python train.py --n_layer=12 --d_model=768 --n_head=6 --n_kv_head=2 --head_dim=128 --d_mlp=3072 --vocab_size=10049 --activation="squared_relu" --norm="layernorm" --norm_place="post" --norm_eps=1e-06 --positions="learned+rope" --rope_base=1020.0 --rope_fraction=0.5 --qk_norm=true --attn_scale=0.0884 --bias="none" --tie_embeddings=true --parallel_block=false --extras=["capped logits"] --init="normal" --init_std_qkv=0.0163 --init_std_o=0.0 --init_std_up=0.0163 --init_std_down=0.0 --optimizer="adamw" --lr=0.000256 --beta1=0.9 --beta2=0.95 --weight_decay=0.54 --lr_head=0.0149 --grad_clip=1.0 --warmup_steps=539 --schedule="cos" --final_lr_fraction=0.0 --batch_tokens=131072 --seq_len=2048 --doc_mask=true --train_tokens=935100000 --steps=7135 --dataset="wikipedia_en"
Each number is 200 + 40 x the weight over its row's rms, rounded and kept within 0 to 999. Layers, rows and columns count from 0. The size before them is the row's rms in percent of the matrix's.

# up: layer 2 MLP up, 3072x768, rms 0.0162, rows 752-787, columns 0-95
# down: layer 2 MLP down (transposed), 3072x768, rms 0.00805, rows 752-787, columns 0-95
up752,097,197,127,241,227,199,135,276,211,163,211,199,216,193,163,200,161,185,240,258,193,160,191,181,132,174,199,222,211,207,272,222,185,165,155,275,196,239,181,184,222,211,193,104,221,179,219,122,192,206,195,203,292,255,264,252,165,179,220,269,248,213,231,183,169,179,169,211,268,221,164,205,167,208,178,204,252,253,157,185,263,161,155,228,181,149,154,244,211,176,212,152,141,206,115,179,200
down752,096,195,297,209,172,184,224,78,222,193,225,213,178,147,167,171,203,245,223,179,216,177,186,138,227,207,216,222,227,235,210,185,212,272,233,241,243,236,201,201,191,159,189,218,196,212,173,191,165,210,260,182,181,233,223,272,211,183,170,232,181,171,230,225,190,248,90,196,239,259,164,149,235,206,217,211,225,195,233,241,159,162,170,238,161,196,208,207,211,219,160,321,257,241,211,250,210
up753,104,221,229,176,137,226,149,210,135,194,77,140,193,282,170,200,192,180,220,223,244,204,197,196,193,114,247,177,231,241,199,174,147,224,189,189,198,201,167,231,163,219,200,209,271,200,183,217,215,223,192,235,165,229,209,158,187,245,223,183,230,279,213,250,194,169,221,221,197,175,215,232,174,236,215,196,138,176,143,205,160,270,134,174,166,183,237,239,208,216,286,226,201,171,219,196,164
down753,096,184,239,236,198,252,170,180,154,159,211,239,150,191,271,214,207,178,148,257,120,206,261,186,126,181,189,139,284,185,244,200,222,168,198,189,215,182,188,208,173,112,224,192,203,188,170,190,248,217,262,122,161,194,233,173,227,206,190,182,208,260,186,161,196,219,200,176,161,223,236,277,214,253,179,187,169,202,168,215,175,198,249,185,193,160,204,193,140,180,200,252,280,157,208,194,183
up754,102,221,166,171,191,186,281,218,170,249,199,234,176,271,166,166,204,191,209,160,259,186,158,231,238,186,176,192,183,277,206,128,172,213,345,253,176,217,187,185,218,234,122,195,148,237,200,164,232,203,268,124,213,275,238,210,194,177,148,223,151,200,232,196,215,223,161,192,204,224,149,254,175,195,242,146,203,213,177,147,220,186,159,190,181,131,213,196,166,236,207,160,158,228,276,191,238
down754,098,189,186,191,226,189,189,201,192,148,173,216,203,189,207,155,213,155,173,148,206,213,201,174,212,142,152,178,206,191,227,248,180,219,199,181,175,173,183,262,157,245,217,286,202,180,273,224,205,211,188,270,169,157,181,175,210,181,238,219,179,173,232,213,185,212,204,248,229,247,227,190,187,177,196,177,159,186,207,180,272,210,185,188,174,211,273,196,127,218,218,182,250,141,182,181,260
up755,097,158,193,171,218,248,208,113,199,169,200,223,180,270,207,227,179,207,215,264,214,207,220,249,166,228,161,250,235,206,200,186,245,214,178,184,262,168,236,180,201,201,178,243,168,132,207,173,255,194,221,259,206,198,230,181,196,133,166,204,148,193,204,262,195,229,171,261,219,242,189,154,157,200,162,191,232,306,205,165,240,196,230,195,148,166,191,201,191,133,181,247,195,248,252,171,209
down755,105,212,171,194,223,168,171,180,252,175,287,161,145,196,216,231,213,211,182,192,241,152,242,219,146,141,205,175,205,204,236,184,169,183,238,265,236,197,187,151,212,147,215,179,211,161,222,228,182,190,205,211,201,165,158,155,226,254,200,196,248,227,212,157,153,246,201,180,111,245,248,207,210,196,161,201,147,206,179,142,177,271,270,185,184,218,252,197,232,188,174,138,186,146,141,213,277
up756,100,233,157,179,217,165,186,227,175,259,201,179,107,124,204,228,242,215,174,174,229,223,197,203,141,238,261,129,269,217,180,170,138,215,209,160,219,173,235,160,194,149,192,152,169,154,217,164,202,227,217,202,239,183,180,246,133,133,243,217,207,177,210,220,227,242,249,151,77,252,242,219,216,225,187,233,108,201,173,217,236,135,176,240,187,189,164,106,191,218,230,178,227,205,212,173,195
down756,096,202,202,185,195,153,259,151,177,148,298,213,181,150,198,216,287,189,164,236,157,213,266,235,235,196,187,149,155,272,201,235,234,175,185,208,236,217,182,247,183,187,227,179,186,112,174,177,197,152,273,196,154,188,182,229,175,212,264,238,270,201,222,185,216,264,212,194,224,237,190,185,221,229,231,175,159,185,225,244,247,214,299,251,204,226,228,200,257,208,87,146,204,237,200,277,218
up757,098,161,246,264,198,182,227,199,210,259,206,190,119,213,138,200,172,170,179,212,203,236,185,171,175,187,206,207,254,235,152,150,197,203,197,204,224,227,224,301,217,137,236,248,273,182,299,190,233,184,233,242,261,152,227,282,189,157,277,129,262,263,235,217,227,248,214,231,279,176,254,231,136,205,245,203,234,168,175,236,203,172,231,171,203,168,220,211,252,195,210,160,211,197,196,68,167
down757,100,182,173,168,151,125,165,282,175,184,142,175,181,190,273,197,228,206,281,156,268,170,212,217,241,148,133,215,129,210,217,255,163,156,193,270,247,209,200,144,137,174,218,154,198,233,229,171,195,202,163,220,272,151,125,150,129,181,183,193,243,249,197,169,243,196,183,171,160,163,293,219,244,171,125,212,184,213,237,189,130,269,165,145,202,172,212,165,246,253,200,136,231,185,143,253,198
up758,106,173,199,190,207,164,175,172,163,203,158,128,125,249,181,164,203,188,207,225,158,165,150,160,226,202,184,248,257,197,172,169,225,181,169,126,206,198,190,147,212,202,229,234,186,158,195,199,172,254,184,206,138,212,213,203,256,230,152,196,288,189,231,180,202,315,179,240,209,167,224,231,162,135,127,253,208,198,147,226,221,183,267,186,244,178,194,268,186,214,253,225,167,244,143,165,214
down758,104,169,176,229,182,141,151,209,210,192,156,116,237,141,208,216,188,230,164,147,161,126,253,211,124,185,282,125,206,109,193,198,180,164,229,197,232,256,188,166,171,162,194,242,197,221,184,236,266,167,257,270,184,190,134,159,222,242,235,215,198,216,239,155,201,194,214,215,244,94,217,233,203,181,206,235,243,213,149,212,155,249,165,216,162,187,212,173,174,196,216,208,157,225,251,273,200
up759,100,237,217,172,135,256,227,168,104,260,205,179,173,243,190,189,119,182,191,231,221,184,224,200,235,89,176,223,200,199,239,163,138,240,172,229,159,240,172,148,98,116,157,232,97,145,215,137,172,213,206,218,220,217,219,252,224,173,122,282,141,192,253,220,161,252,232,164,186,270,264,186,240,231,187,278,213,196,176,152,150,188,182,164,167,190,141,247,187,247,222,218,236,211,238,182,186
down759,091,249,220,132,117,198,163,190,233,239,161,255,197,183,244,166,187,209,222,258,137,239,175,239,178,199,201,193,185,184,200,238,166,294,167,193,291,155,194,192,246,173,237,233,244,271,253,238,196,168,200,152,115,182,208,128,169,254,177,151,198,167,194,225,252,209,232,189,183,251,229,177,275,184,197,224,184,102,154,196,290,176,218,241,172,214,223,195,189,237,188,128,198,250,170,233,270
up760,101,182,220,168,173,156,196,190,176,186,194,198,203,278,222,223,197,150,216,223,184,121,151,134,169,205,184,205,200,233,170,207,204,246,192,180,184,275,226,114,252,189,128,123,144,200,167,96,233,274,190,251,219,337,234,190,188,185,208,258,168,204,178,170,173,151,171,236,203,182,190,238,236,198,226,217,212,185,170,207,240,164,98,234,163,223,185,227,194,178,146,169,156,173,212,187,222
down760,099,217,171,158,182,224,208,259,180,187,147,160,250,218,203,198,186,179,146,195,237,122,135,178,201,239,179,138,231,256,167,176,161,209,253,255,258,210,183,210,191,226,283,194,180,240,174,281,231,137,203,234,207,119,226,167,242,212,297,230,157,200,188,239,258,231,228,177,220,250,149,216,221,173,266,248,195,254,213,174,229,233,225,200,221,154,259,253,135,184,187,169,183,114,201,287,269
up761,092,169,171,217,186,261,235,158,167,222,255,192,199,320,181,185,266,187,251,132,300,156,219,163,228,169,162,228,269,183,218,101,86,282,270,219,141,240,211,246,171,185,164,220,176,133,141,186,173,245,195,235,209,258,194,220,259,227,184,157,212,228,183,279,237,215,203,243,204,218,201,160,203,250,247,227,254,175,239,247,207,232,186,169,211,201,239,278,247,230,137,186,187,188,177,163,211
down761,100,211,176,237,232,187,193,245,220,224,204,203,262,215,173,166,254,143,157,116,202,175,192,235,246,174,207,228,213,242,208,168,159,173,231,125,201,224,228,154,214,212,195,237,159,241,225,163,198,161,209,231,163,292,225,243,234,222,269,252,209,225,209,247,195,247,227,162,234,228,167,234,206,167,173,187,214,248,204,157,215,303,182,141,248,235,172,202,227,255,222,164,258,169,161,200,195
up762,095,167,156,174,172,210,234,223,250,248,231,216,184,281,182,214,190,232,111,169,252,258,201,153,106,225,230,173,266,220,274,135,152,221,255,246,212,294,234,87,173,238,231,231,172,258,186,210,157,171,195,138,197,227,258,152,180,175,216,194,218,182,226,240,170,211,200,281,170,162,134,179,171,211,173,83,147,228,198,237,206,200,217,233,189,143,246,190,199,221,175,213,274,188,217,222,232
down762,098,204,165,184,208,217,240,240,242,130,214,248,230,203,306,205,224,185,167,192,188,279,195,223,179,215,179,206,154,171,218,287,172,123,234,199,140,229,167,256,262,190,194,194,265,202,206,247,222,188,218,172,141,245,184,143,252,207,198,171,141,174,217,98,220,193,220,205,277,223,224,203,226,241,166,234,229,188,168,167,197,199,165,254,169,158,210,212,190,251,156,187,191,198,223,209,180
up763,097,192,185,154,186,189,240,208,197,219,208,264,216,232,187,170,261,206,210,156,164,112,180,213,182,235,222,155,166,232,224,176,162,248,150,184,216,168,200,164,155,186,205,125,141,133,221,210,187,246,194,180,169,227,234,238,166,289,198,188,184,117,208,247,248,223,229,220,171,175,233,192,167,171,216,215,233,130,194,279,197,217,198,189,179,160,161,218,250,251,192,78,189,147,158,166,160
down763,089,219,229,130,197,216,243,280,225,165,195,220,228,245,253,229,142,192,259,194,132,214,216,235,187,154,174,223,163,247,178,210,253,196,203,121,190,191,195,242,180,204,363,218,174,237,168,316,258,295,192,259,182,198,249,147,166,209,223,196,164,209,214,244,175,198,279,191,250,191,205,208,161,164,189,235,204,189,155,162,179,177,223,227,189,212,184,207,186,162,165,157,162,199,225,196,233
up764,105,135,193,201,255,219,222,178,234,157,187,189,205,265,200,175,225,286,243,247,180,250,258,205,217,163,254,197,152,113,149,159,223,290,286,290,175,198,192,147,207,211,154,140,205,230,106,207,225,242,160,189,192,161,180,231,212,245,207,211,137,179,260,179,221,187,228,187,283,199,213,160,212,140,213,184,169,187,172,264,151,204,180,179,122,168,180,240,161,177,221,205,137,244,265,140,239
down764,116,141,173,241,161,151,188,244,182,141,257,245,216,250,184,265,191,158,261,151,211,187,238,240,242,162,174,159,195,187,234,235,155,219,173,227,192,171,281,174,201,183,204,149,228,137,162,202,191,131,150,205,165,204,164,177,181,118,256,191,226,213,177,156,214,231,179,252,202,242,272,200,265,171,94,284,146,232,299,178,215,194,164,217,237,133,200,232,177,260,165,240,166,139,130,187,197
up765,111,241,244,177,220,233,205,179,170,208,243,170,171,282,186,250,147,204,227,107,189,195,167,188,160,250,111,218,176,216,191,248,286,196,243,222,188,214,267,141,181,234,195,215,200,265,256,137,159,164,176,185,249,163,192,203,222,224,229,214,176,189,203,229,252,218,189,205,158,222,237,160,211,123,175,243,196,176,179,133,138,121,132,239,222,211,193,227,174,131,207,190,135,214,270,169,229
down765,102,164,202,224,220,192,207,128,188,201,140,128,231,240,195,259,237,197,216,213,125,189,289,199,136,158,218,163,222,208,220,200,194,238,178,239,160,220,201,212,219,170,164,204,176,182,197,144,250,254,185,231,187,137,170,193,182,208,252,168,268,181,166,190,200,244,177,182,190,204,186,178,247,171,194,232,203,202,182,224,224,226,192,156,155,194,194,235,164,166,231,166,232,181,251,285,209
up766,100,175,195,173,134,216,195,226,139,266,188,234,259,227,231,218,227,177,140,188,180,166,181,161,245,250,269,214,183,210,202,179,186,167,198,205,185,250,200,244,205,158,176,246,225,254,192,211,233,200,227,208,165,176,234,205,213,175,209,251,228,234,165,199,169,173,202,280,198,206,199,166,155,186,185,239,140,182,242,219,174,193,212,148,164,210,121,155,214,236,139,201,193,177,245,220,199
down766,100,180,162,177,198,242,211,154,226,238,247,179,272,294,233,173,311,192,225,224,237,145,136,231,223,178,136,137,204,219,147,217,210,250,162,157,294,155,213,192,258,157,135,197,194,237,176,171,187,226,250,187,192,226,222,214,215,115,178,145,180,181,193,189,205,176,202,182,193,239,247,105,128,233,186,272,180,218,232,190,232,204,217,222,234,223,161,168,199,173,195,207,256,190,190,171,198
up767,096,165,200,201,242,218,172,187,189,253,209,176,186,156,190,210,164,228,158,166,154,180,260,160,137,179,253,177,232,140,121,204,153,146,202,196,174,217,264,173,145,109,130,218,193,237,147,208,203,185,205,207,196,201,162,209,233,142,155,222,188,254,114,229,210,216,183,154,194,166,197,235,219,254,215,175,268,237,162,156,208,190,216,189,196,233,244,215,278,153,186,240,229,133,198,188,217
down767,097,195,194,225,160,178,117,158,135,163,199,169,208,225,150,203,287,247,191,218,188,166,239,152,193,194,171,206,101,127,208,247,142,212,256,193,221,204,167,217,175,237,218,183,257,249,185,175,182,106,196,141,240,155,160,171,216,219,185,171,248,175,144,236,292,194,223,181,187,216,151,177,205,229,167,193,184,228,171,225,194,233,231,202,221,245,285,105,191,166,156,141,185,187,183,182,240
up768,101,238,190,256,132,237,185,227,260,223,243,226,235,180,145,195,188,261,248,182,282,258,209,212,179,229,199,170,284,195,231,223,124,153,229,250,220,176,199,267,231,218,328,235,199,192,231,164,201,214,232,175,186,190,233,153,235,185,152,221,217,244,163,164,164,244,212,221,100,202,226,143,229,198,158,199,179,195,197,224,234,199,161,219,229,162,189,203,198,251,176,184,180,179,159,267,308
down768,098,122,222,218,203,186,208,198,222,186,193,244,247,232,221,201,190,223,197,222,174,260,156,199,245,207,211,247,230,171,202,250,253,203,213,207,175,213,185,313,183,243,210,273,281,264,242,308,189,167,194,259,199,171,139,184,189,217,106,217,192,228,191,181,226,226,223,208,241,182,162,154,222,198,267,205,216,190,226,138,203,248,225,201,182,103,201,164,234,176,234,235,152,161,174,212,223
up769,100,139,163,252,132,122,235,224,179,170,242,241,252,189,214,161,213,208,198,233,154,251,175,209,171,214,134,171,192,258,183,232,120,227,188,215,232,200,196,216,179,187,195,227,217,185,199,186,226,242,217,262,212,184,192,170,195,183,210,215,325,182,202,178,163,255,176,112,309,197,216,193,282,274,163,191,143,188,268,213,117,164,190,243,164,204,166,251,199,186,225,185,184,145,197,165,157
down769,098,136,220,203,265,204,243,229,185,195,230,179,192,190,186,225,159,209,240,223,189,163,213,223,187,227,196,147,198,225,229,129,231,153,188,251,138,191,176,245,192,102,229,159,263,294,186,158,245,224,224,224,229,207,224,222,219,208,263,256,302,224,152,244,253,253,149,214,231,165,238,250,150,220,256,176,220,236,270,201,238,193,221,205,169,146,236,204,216,211,214,141,125,235,160,166,133
up770,092,181,230,123,110,194,174,179,199,194,191,130,152,185,201,188,169,245,175,188,149,215,187,213,166,190,203,202,138,184,178,204,183,205,256,214,267,233,226,188,158,237,160,187,211,204,225,231,165,234,178,215,271,235,248,188,205,307,226,210,218,168,176,225,262,215,192,268,222,149,250,177,194,237,206,143,204,197,156,209,216,177,205,176,249,189,174,210,151,193,171,159,221,229,254,186,219
down770,096,224,206,217,166,177,207,148,181,203,284,209,200,223,235,159,215,220,89,211,132,160,200,211,206,164,294,214,185,184,244,170,261,210,200,226,195,262,208,202,163,225,171,234,257,257,214,215,241,159,170,244,209,155,220,186,211,192,199,260,184,196,120,165,203,157,192,146,236,124,172,233,221,181,177,216,198,268,184,198,181,202,166,205,140,188,201,123,230,245,194,223,194,139,216,217,190
up771,088,222,248,189,195,280,260,220,232,262,230,166,153,175,153,202,147,219,238,155,281,208,245,146,256,190,233,196,204,113,187,146,236,216,164,201,187,227,223,193,172,193,187,234,224,164,245,241,167,223,271,239,199,237,246,273,139,171,147,209,203,193,245,164,171,267,236,146,143,212,190,153,153,245,153,177,160,234,206,218,210,198,226,177,183,163,224,229,224,246,237,154,185,168,205,172,218
down771,097,214,137,176,202,157,267,247,163,217,235,209,236,180,249,156,257,189,216,254,221,194,211,193,224,208,168,205,153,206,168,139,214,194,226,235,223,198,235,147,225,161,213,200,169,216,204,226,251,145,180,164,195,232,212,235,182,202,116,251,255,170,218,156,236,173,231,255,221,165,169,180,318,195,184,213,218,263,247,288,249,190,200,193,198,198,198,220,237,211,182,187,240,165,243,214,155
up772,093,196,180,192,228,270,199,196,214,132,203,192,117,166,229,142,216,199,181,190,209,246,160,230,224,225,253,262,187,169,208,128,208,239,223,224,209,212,202,132,220,228,201,230,115,208,201,134,103,149,229,220,159,309,205,207,160,182,142,243,201,217,164,233,194,203,275,200,210,192,242,160,178,220,146,170,106,188,205,169,160,181,195,191,230,212,195,220,215,180,151,156,191,204,227,111,158
down772,094,179,192,119,218,280,218,187,197,186,223,219,160,216,206,201,278,210,179,122,188,174,165,226,209,246,153,177,229,300,160,181,193,217,203,230,211,186,139,160,246,223,202,221,196,119,240,266,156,137,220,269,183,204,121,214,130,207,239,275,247,203,181,236,137,193,158,177,174,227,263,132,234,204,145,268,186,215,193,151,249,204,130,229,152,262,162,115,207,176,190,229,236,125,146,216,216
up773,091,108,224,186,180,200,244,222,169,228,208,199,184,171,235,176,106,218,246,222,246,231,122,136,223,164,235,177,264,148,217,239,192,165,213,226,193,172,195,188,155,126,211,158,208,270,169,176,192,207,154,280,202,214,175,183,231,240,137,182,187,227,201,189,202,207,185,208,149,237,153,259,182,235,186,157,203,220,218,185,212,196,154,189,201,225,175,234,183,213,266,158,185,166,241,241,207
down773,101,210,217,240,193,194,267,183,211,205,202,116,247,222,167,168,125,240,149,174,189,255,185,154,181,197,230,180,230,221,177,170,200,186,209,318,229,142,216,186,234,140,210,260,184,228,241,225,256,161,207,187,212,209,192,287,187,167,178,322,200,160,207,207,185,183,169,233,192,208,177,203,191,262,214,246,138,223,146,163,229,266,198,237,187,203,194,235,224,220,204,228,249,167,206,195,168
up774,098,58,246,239,139,208,234,213,165,203,237,197,198,207,244,206,186,219,249,170,198,228,169,243,194,211,254,132,207,129,287,234,274,143,238,163,209,243,168,154,243,153,163,208,216,231,170,121,210,276,212,167,238,178,185,241,232,183,187,124,180,219,207,194,172,155,283,267,177,229,249,196,133,232,186,193,261,223,194,139,179,233,212,258,150,143,243,199,267,258,200,169,223,237,217,134,133
down774,100,246,248,285,226,217,222,231,200,206,233,178,229,240,181,245,200,186,208,171,228,204,202,246,223,126,231,223,239,160,220,242,211,158,234,227,186,221,234,275,149,250,150,222,221,340,167,192,156,247,228,244,191,155,208,249,187,256,243,271,213,202,208,216,150,148,219,196,135,231,127,226,164,150,164,156,207,173,215,152,239,218,215,251,129,181,245,171,276,160,212,196,193,203,211,224,221
up775,108,229,206,108,170,247,218,220,202,180,150,204,131,284,192,247,174,216,214,194,272,173,195,190,231,206,134,238,187,149,191,147,207,164,146,185,161,197,109,178,215,282,243,216,164,224,193,180,154,235,238,202,250,259,217,172,250,218,271,161,221,224,271,208,291,187,215,146,175,175,170,221,247,181,216,283,202,199,169,231,221,184,176,213,174,197,247,193,161,250,197,185,250,206,186,174,191
down775,100,237,228,170,238,148,209,126,165,211,235,160,207,166,173,229,213,241,216,158,246,256,216,234,266,167,268,190,209,173,138,229,183,175,208,201,186,236,181,226,198,213,221,239,240,171,159,263,172,197,239,183,193,233,223,196,189,172,201,211,101,286,216,179,186,200,178,146,219,222,216,170,223,212,223,134,136,229,198,214,156,239,187,164,239,249,266,212,148,178,207,211,247,182,198,139,202
up776,102,295,215,204,162,175,215,211,146,252,259,205,193,153,204,249,205,210,221,171,228,230,101,197,210,218,216,196,250,199,204,201,191,251,300,185,208,200,234,112,190,166,197,209,195,225,212,144,137,207,214,244,251,237,154,145,165,196,202,180,161,204,195,204,223,175,119,199,166,180,261,147,199,141,217,168,220,159,238,210,214,179,160,258,158,109,141,251,190,177,162,197,201,217,208,213,188
down776,111,228,152,152,253,209,224,193,255,206,279,237,243,161,170,246,136,192,194,160,179,185,148,226,229,142,207,152,142,238,255,143,198,204,135,235,238,159,203,192,219,231,143,203,275,192,214,181,191,214,174,177,210,174,280,140,155,206,186,267,269,185,226,162,163,116,145,183,254,189,268,214,242,185,226,159,193,200,206,193,212,181,232,166,184,179,246,167,223,204,215,287,215,180,172,171,212
up777,095,238,191,138,269,244,188,148,201,261,172,171,175,191,120,149,221,186,204,197,246,198,268,240,236,167,249,239,210,116,257,134,202,238,218,198,207,272,183,187,208,138,126,184,157,211,226,207,140,178,160,232,182,208,248,163,235,181,223,202,239,215,171,225,240,191,180,219,190,250,186,192,124,175,188,217,163,175,236,210,178,186,193,181,250,221,110,157,188,196,238,190,182,219,170,188,220
down777,105,154,267,247,248,262,190,237,177,207,233,169,173,234,229,218,140,197,114,142,203,179,220,208,107,154,201,219,243,183,199,225,131,177,229,192,237,145,241,165,228,175,140,136,235,167,222,247,178,162,235,243,167,194,190,233,223,146,231,139,160,235,152,212,235,277,232,259,241,231,182,156,237,222,180,198,242,156,263,148,198,181,144,145,187,201,172,241,194,183,179,171,248,232,200,192,176
up778,100,221,243,303,177,167,218,202,193,230,242,267,191,221,234,218,154,149,228,185,196,233,201,174,264,276,157,229,230,220,211,169,213,228,140,198,208,186,199,167,193,177,274,202,268,171,230,222,250,277,149,223,193,218,200,181,214,178,171,181,180,184,190,174,185,202,137,229,161,183,184,242,208,216,159,231,236,225,185,123,195,185,160,176,185,152,274,215,249,187,157,126,188,158,215,158,267
down778,092,223,227,208,231,259,210,180,162,232,253,176,148,177,161,251,172,214,174,197,231,90,211,163,205,230,197,222,263,203,155,193,197,123,204,185,203,164,255,209,169,221,164,165,231,165,210,191,237,201,210,160,209,180,181,188,198,190,181,221,254,242,205,206,218,195,232,193,195,147,171,174,222,177,173,161,243,196,228,130,162,141,167,216,200,196,256,178,267,179,212,168,254,242,228,225,322
up779,102,292,180,237,175,197,225,145,190,195,232,186,99,166,69,165,232,176,192,163,215,219,228,172,179,235,208,261,231,131,297,182,167,236,194,214,145,216,227,215,258,245,223,176,234,124,142,201,127,217,215,233,166,195,266,255,179,208,134,147,238,181,212,183,196,185,222,202,251,303,169,261,133,221,189,198,173,213,228,233,183,159,267,196,176,208,192,243,181,243,214,177,138,195,167,207,149
down779,108,177,137,203,220,109,161,141,193,195,225,257,156,146,204,215,153,213,189,170,161,196,187,160,206,165,246,174,154,214,207,170,252,251,198,222,238,210,200,212,184,210,158,157,220,148,186,198,143,260,205,154,202,217,265,215,234,137,211,188,185,185,256,233,220,191,172,173,147,301,174,242,207,198,204,178,223,179,203,253,166,185,243,237,264,264,184,164,221,233,270,208,185,234,229,215,165
up780,097,118,150,178,168,171,192,206,157,303,204,129,161,231,170,175,158,228,201,204,211,192,209,240,224,243,247,177,238,205,184,117,201,205,145,202,121,164,232,197,235,194,222,186,230,208,158,186,174,204,219,230,240,221,160,180,131,195,180,203,199,135,158,200,211,176,218,246,224,177,215,143,131,233,220,143,162,203,139,156,211,165,166,170,191,189,234,183,241,216,130,196,193,154,202,120,241
down780,097,194,157,205,177,213,230,283,232,201,222,176,174,228,173,261,206,242,152,207,172,233,133,245,166,180,254,153,252,188,199,258,307,198,158,209,196,172,203,211,173,246,185,245,190,189,284,199,179,185,167,280,169,219,172,220,143,273,206,257,189,165,206,191,197,209,217,155,202,226,252,255,270,229,225,234,123,203,183,201,198,164,202,187,201,195,148,122,220,234,167,174,204,161,243,174,240
up781,100,188,156,176,203,193,159,279,219,261,205,208,129,231,198,211,130,144,271,125,196,241,117,234,191,234,193,246,196,174,121,201,171,225,206,216,233,224,158,266,163,222,215,168,155,217,175,217,171,160,204,175,236,138,168,228,180,180,170,242,163,182,252,146,239,190,219,170,208,193,211,201,147,70,180,168,160,144,186,169,158,149,190,205,186,187,201,163,133,223,250,227,211,234,245,202,208
down781,096,236,234,234,123,152,116,230,251,219,189,172,150,175,265,106,203,139,201,192,198,290,264,213,206,207,168,241,234,232,193,209,149,166,208,215,161,185,191,267,190,265,215,261,198,191,210,241,197,173,216,192,149,248,198,203,133,228,168,160,160,223,265,215,163,220,188,164,250,227,261,185,153,222,160,169,236,197,202,324,168,219,192,165,209,171,268,186,189,186,204,268,229,208,219,163,202
up782,104,186,263,213,194,222,216,234,193,221,258,236,143,129,197,249,215,199,161,196,144,181,184,134,286,171,185,168,168,188,198,216,208,190,206,248,174,202,175,171,197,149,230,130,165,233,209,208,210,251,230,203,329,210,227,155,199,215,200,215,208,224,145,172,199,232,202,145,241,219,179,250,216,213,205,254,184,220,204,182,123,178,195,198,234,244,233,186,163,197,221,188,211,168,324,196,160
down782,096,152,120,213,255,210,170,193,182,167,227,216,194,222,169,151,189,167,181,230,182,213,200,150,183,243,170,207,132,229,188,161,263,210,236,199,179,223,191,190,193,243,212,221,278,268,159,199,210,200,150,158,207,204,224,187,220,186,164,253,249,101,210,197,267,200,199,215,235,184,205,263,58,257,227,147,177,216,206,216,134,251,222,189,148,200,245,120,178,160,198,235,172,165,197,222,151
up783,102,203,203,209,233,223,211,177,93,234,103,205,155,186,259,176,203,214,231,83,203,217,217,201,148,288,208,183,181,214,169,218,192,234,217,206,202,130,197,223,273,196,175,223,222,252,265,165,232,224,179,176,168,204,219,180,201,281,266,173,206,155,206,194,180,226,250,242,203,176,248,206,225,232,131,271,130,233,153,257,200,158,165,193,221,177,229,169,212,177,218,224,159,167,285,149,153
down783,099,217,224,222,211,135,267,184,190,159,177,184,175,196,291,212,202,212,208,205,210,264,193,173,140,217,259,145,159,214,213,234,241,174,225,159,215,193,241,156,203,218,182,213,131,195,233,226,248,168,173,210,161,218,184,143,162,130,216,223,293,243,164,208,170,213,180,140,202,216,245,185,224,236,199,156,178,188,116,189,198,224,205,164,204,245,289,178,134,156,251,246,150,138,205,174,178
up784,105,287,189,201,202,285,235,208,166,209,150,211,246,207,164,203,245,217,259,152,167,190,178,219,203,309,201,166,224,167,200,258,214,215,180,159,198,218,198,189,187,205,245,174,294,196,232,120,209,272,215,152,221,246,158,193,165,271,145,226,190,217,229,202,182,226,141,200,244,170,110,159,191,226,192,198,235,240,269,335,165,224,249,171,193,148,127,200,184,154,132,136,155,261,232,198,174
down784,103,158,174,240,188,251,148,176,240,207,165,153,244,286,193,287,141,142,172,198,213,204,166,225,183,210,147,204,163,224,240,193,201,196,239,207,214,196,134,210,235,227,182,162,242,219,250,274,100,159,186,222,194,153,203,159,203,285,192,267,173,222,177,218,194,171,231,237,183,161,190,207,168,219,183,183,263,192,149,228,221,213,221,208,260,206,176,132,179,170,224,209,156,273,246,230,206
up785,104,223,182,191,154,130,224,298,139,249,262,203,237,234,264,239,204,200,214,237,196,208,170,184,141,168,280,145,194,140,252,211,150,133,229,266,203,227,167,200,240,158,165,179,161,204,206,254,171,282,203,185,287,165,131,177,252,276,226,223,132,199,204,190,255,231,152,215,238,217,174,223,206,206,212,183,216,254,261,186,124,169,234,301,201,218,225,226,192,171,192,256,230,206,190,189,134
down785,098,222,216,181,98,224,229,177,195,229,164,207,152,253,164,190,118,165,247,243,191,210,206,147,101,139,190,257,196,173,175,203,168,230,198,231,205,222,241,196,164,199,210,213,182,183,233,184,193,210,186,170,249,222,165,187,236,219,209,285,222,137,215,197,210,155,209,190,196,124,167,292,211,128,180,202,211,215,188,192,203,167,115,114,212,166,227,185,207,224,194,246,154,208,148,173,136
up786,095,202,178,168,111,137,214,215,223,190,202,240,212,203,163,190,201,227,189,164,138,190,206,223,205,232,183,215,214,165,217,241,194,249,221,214,179,192,189,164,195,221,142,218,186,209,138,204,182,220,181,195,218,246,234,272,238,202,151,208,180,176,173,187,277,104,180,213,243,166,153,172,147,223,123,203,208,248,191,168,103,197,197,123,196,225,276,221,216,178,195,215,213,182,209,178,229
down786,098,191,213,248,197,215,205,263,239,188,214,292,223,202,213,254,155,210,218,120,197,198,260,234,174,172,130,194,201,121,159,230,149,181,220,150,232,213,190,159,211,245,227,190,252,194,184,181,167,214,144,227,109,214,204,223,133,212,190,184,203,234,141,200,194,157,183,160,266,152,187,235,213,140,185,204,165,178,213,179,222,193,182,171,223,248,161,72,191,273,203,175,188,259,220,197,226
up787,095,199,162,214,169,218,168,156,187,161,189,164,205,239,232,260,186,221,210,225,195,294,132,145,227,204,208,238,224,214,185,211,226,141,225,228,230,250,162,236,236,140,227,183,195,144,195,244,199,211,212,134,200,186,238,187,186,171,220,205,238,255,212,212,153,168,139,227,145,161,217,216,160,179,246,122,147,235,207,190,227,203,247,194,203,190,109,291,195,215,191,155,291,209,177,179,199
down787,099,251,161,208,220,198,154,188,194,148,212,203,215,254,216,195,199,243,226,253,192,132,187,196,236,191,175,163,242,194,190,223,193,266,178,183,200,102,210,163,201,221,241,250,218,141,194,252,270,186,165,128,225,105,223,245,193,126,141,244,183,232,250,205,176,286,241,213,130,205,228,115,251,186,266,230,227,223,106,243,162,194,157,211,180,220,276,209,170,204,187,274,174,192,163,187,217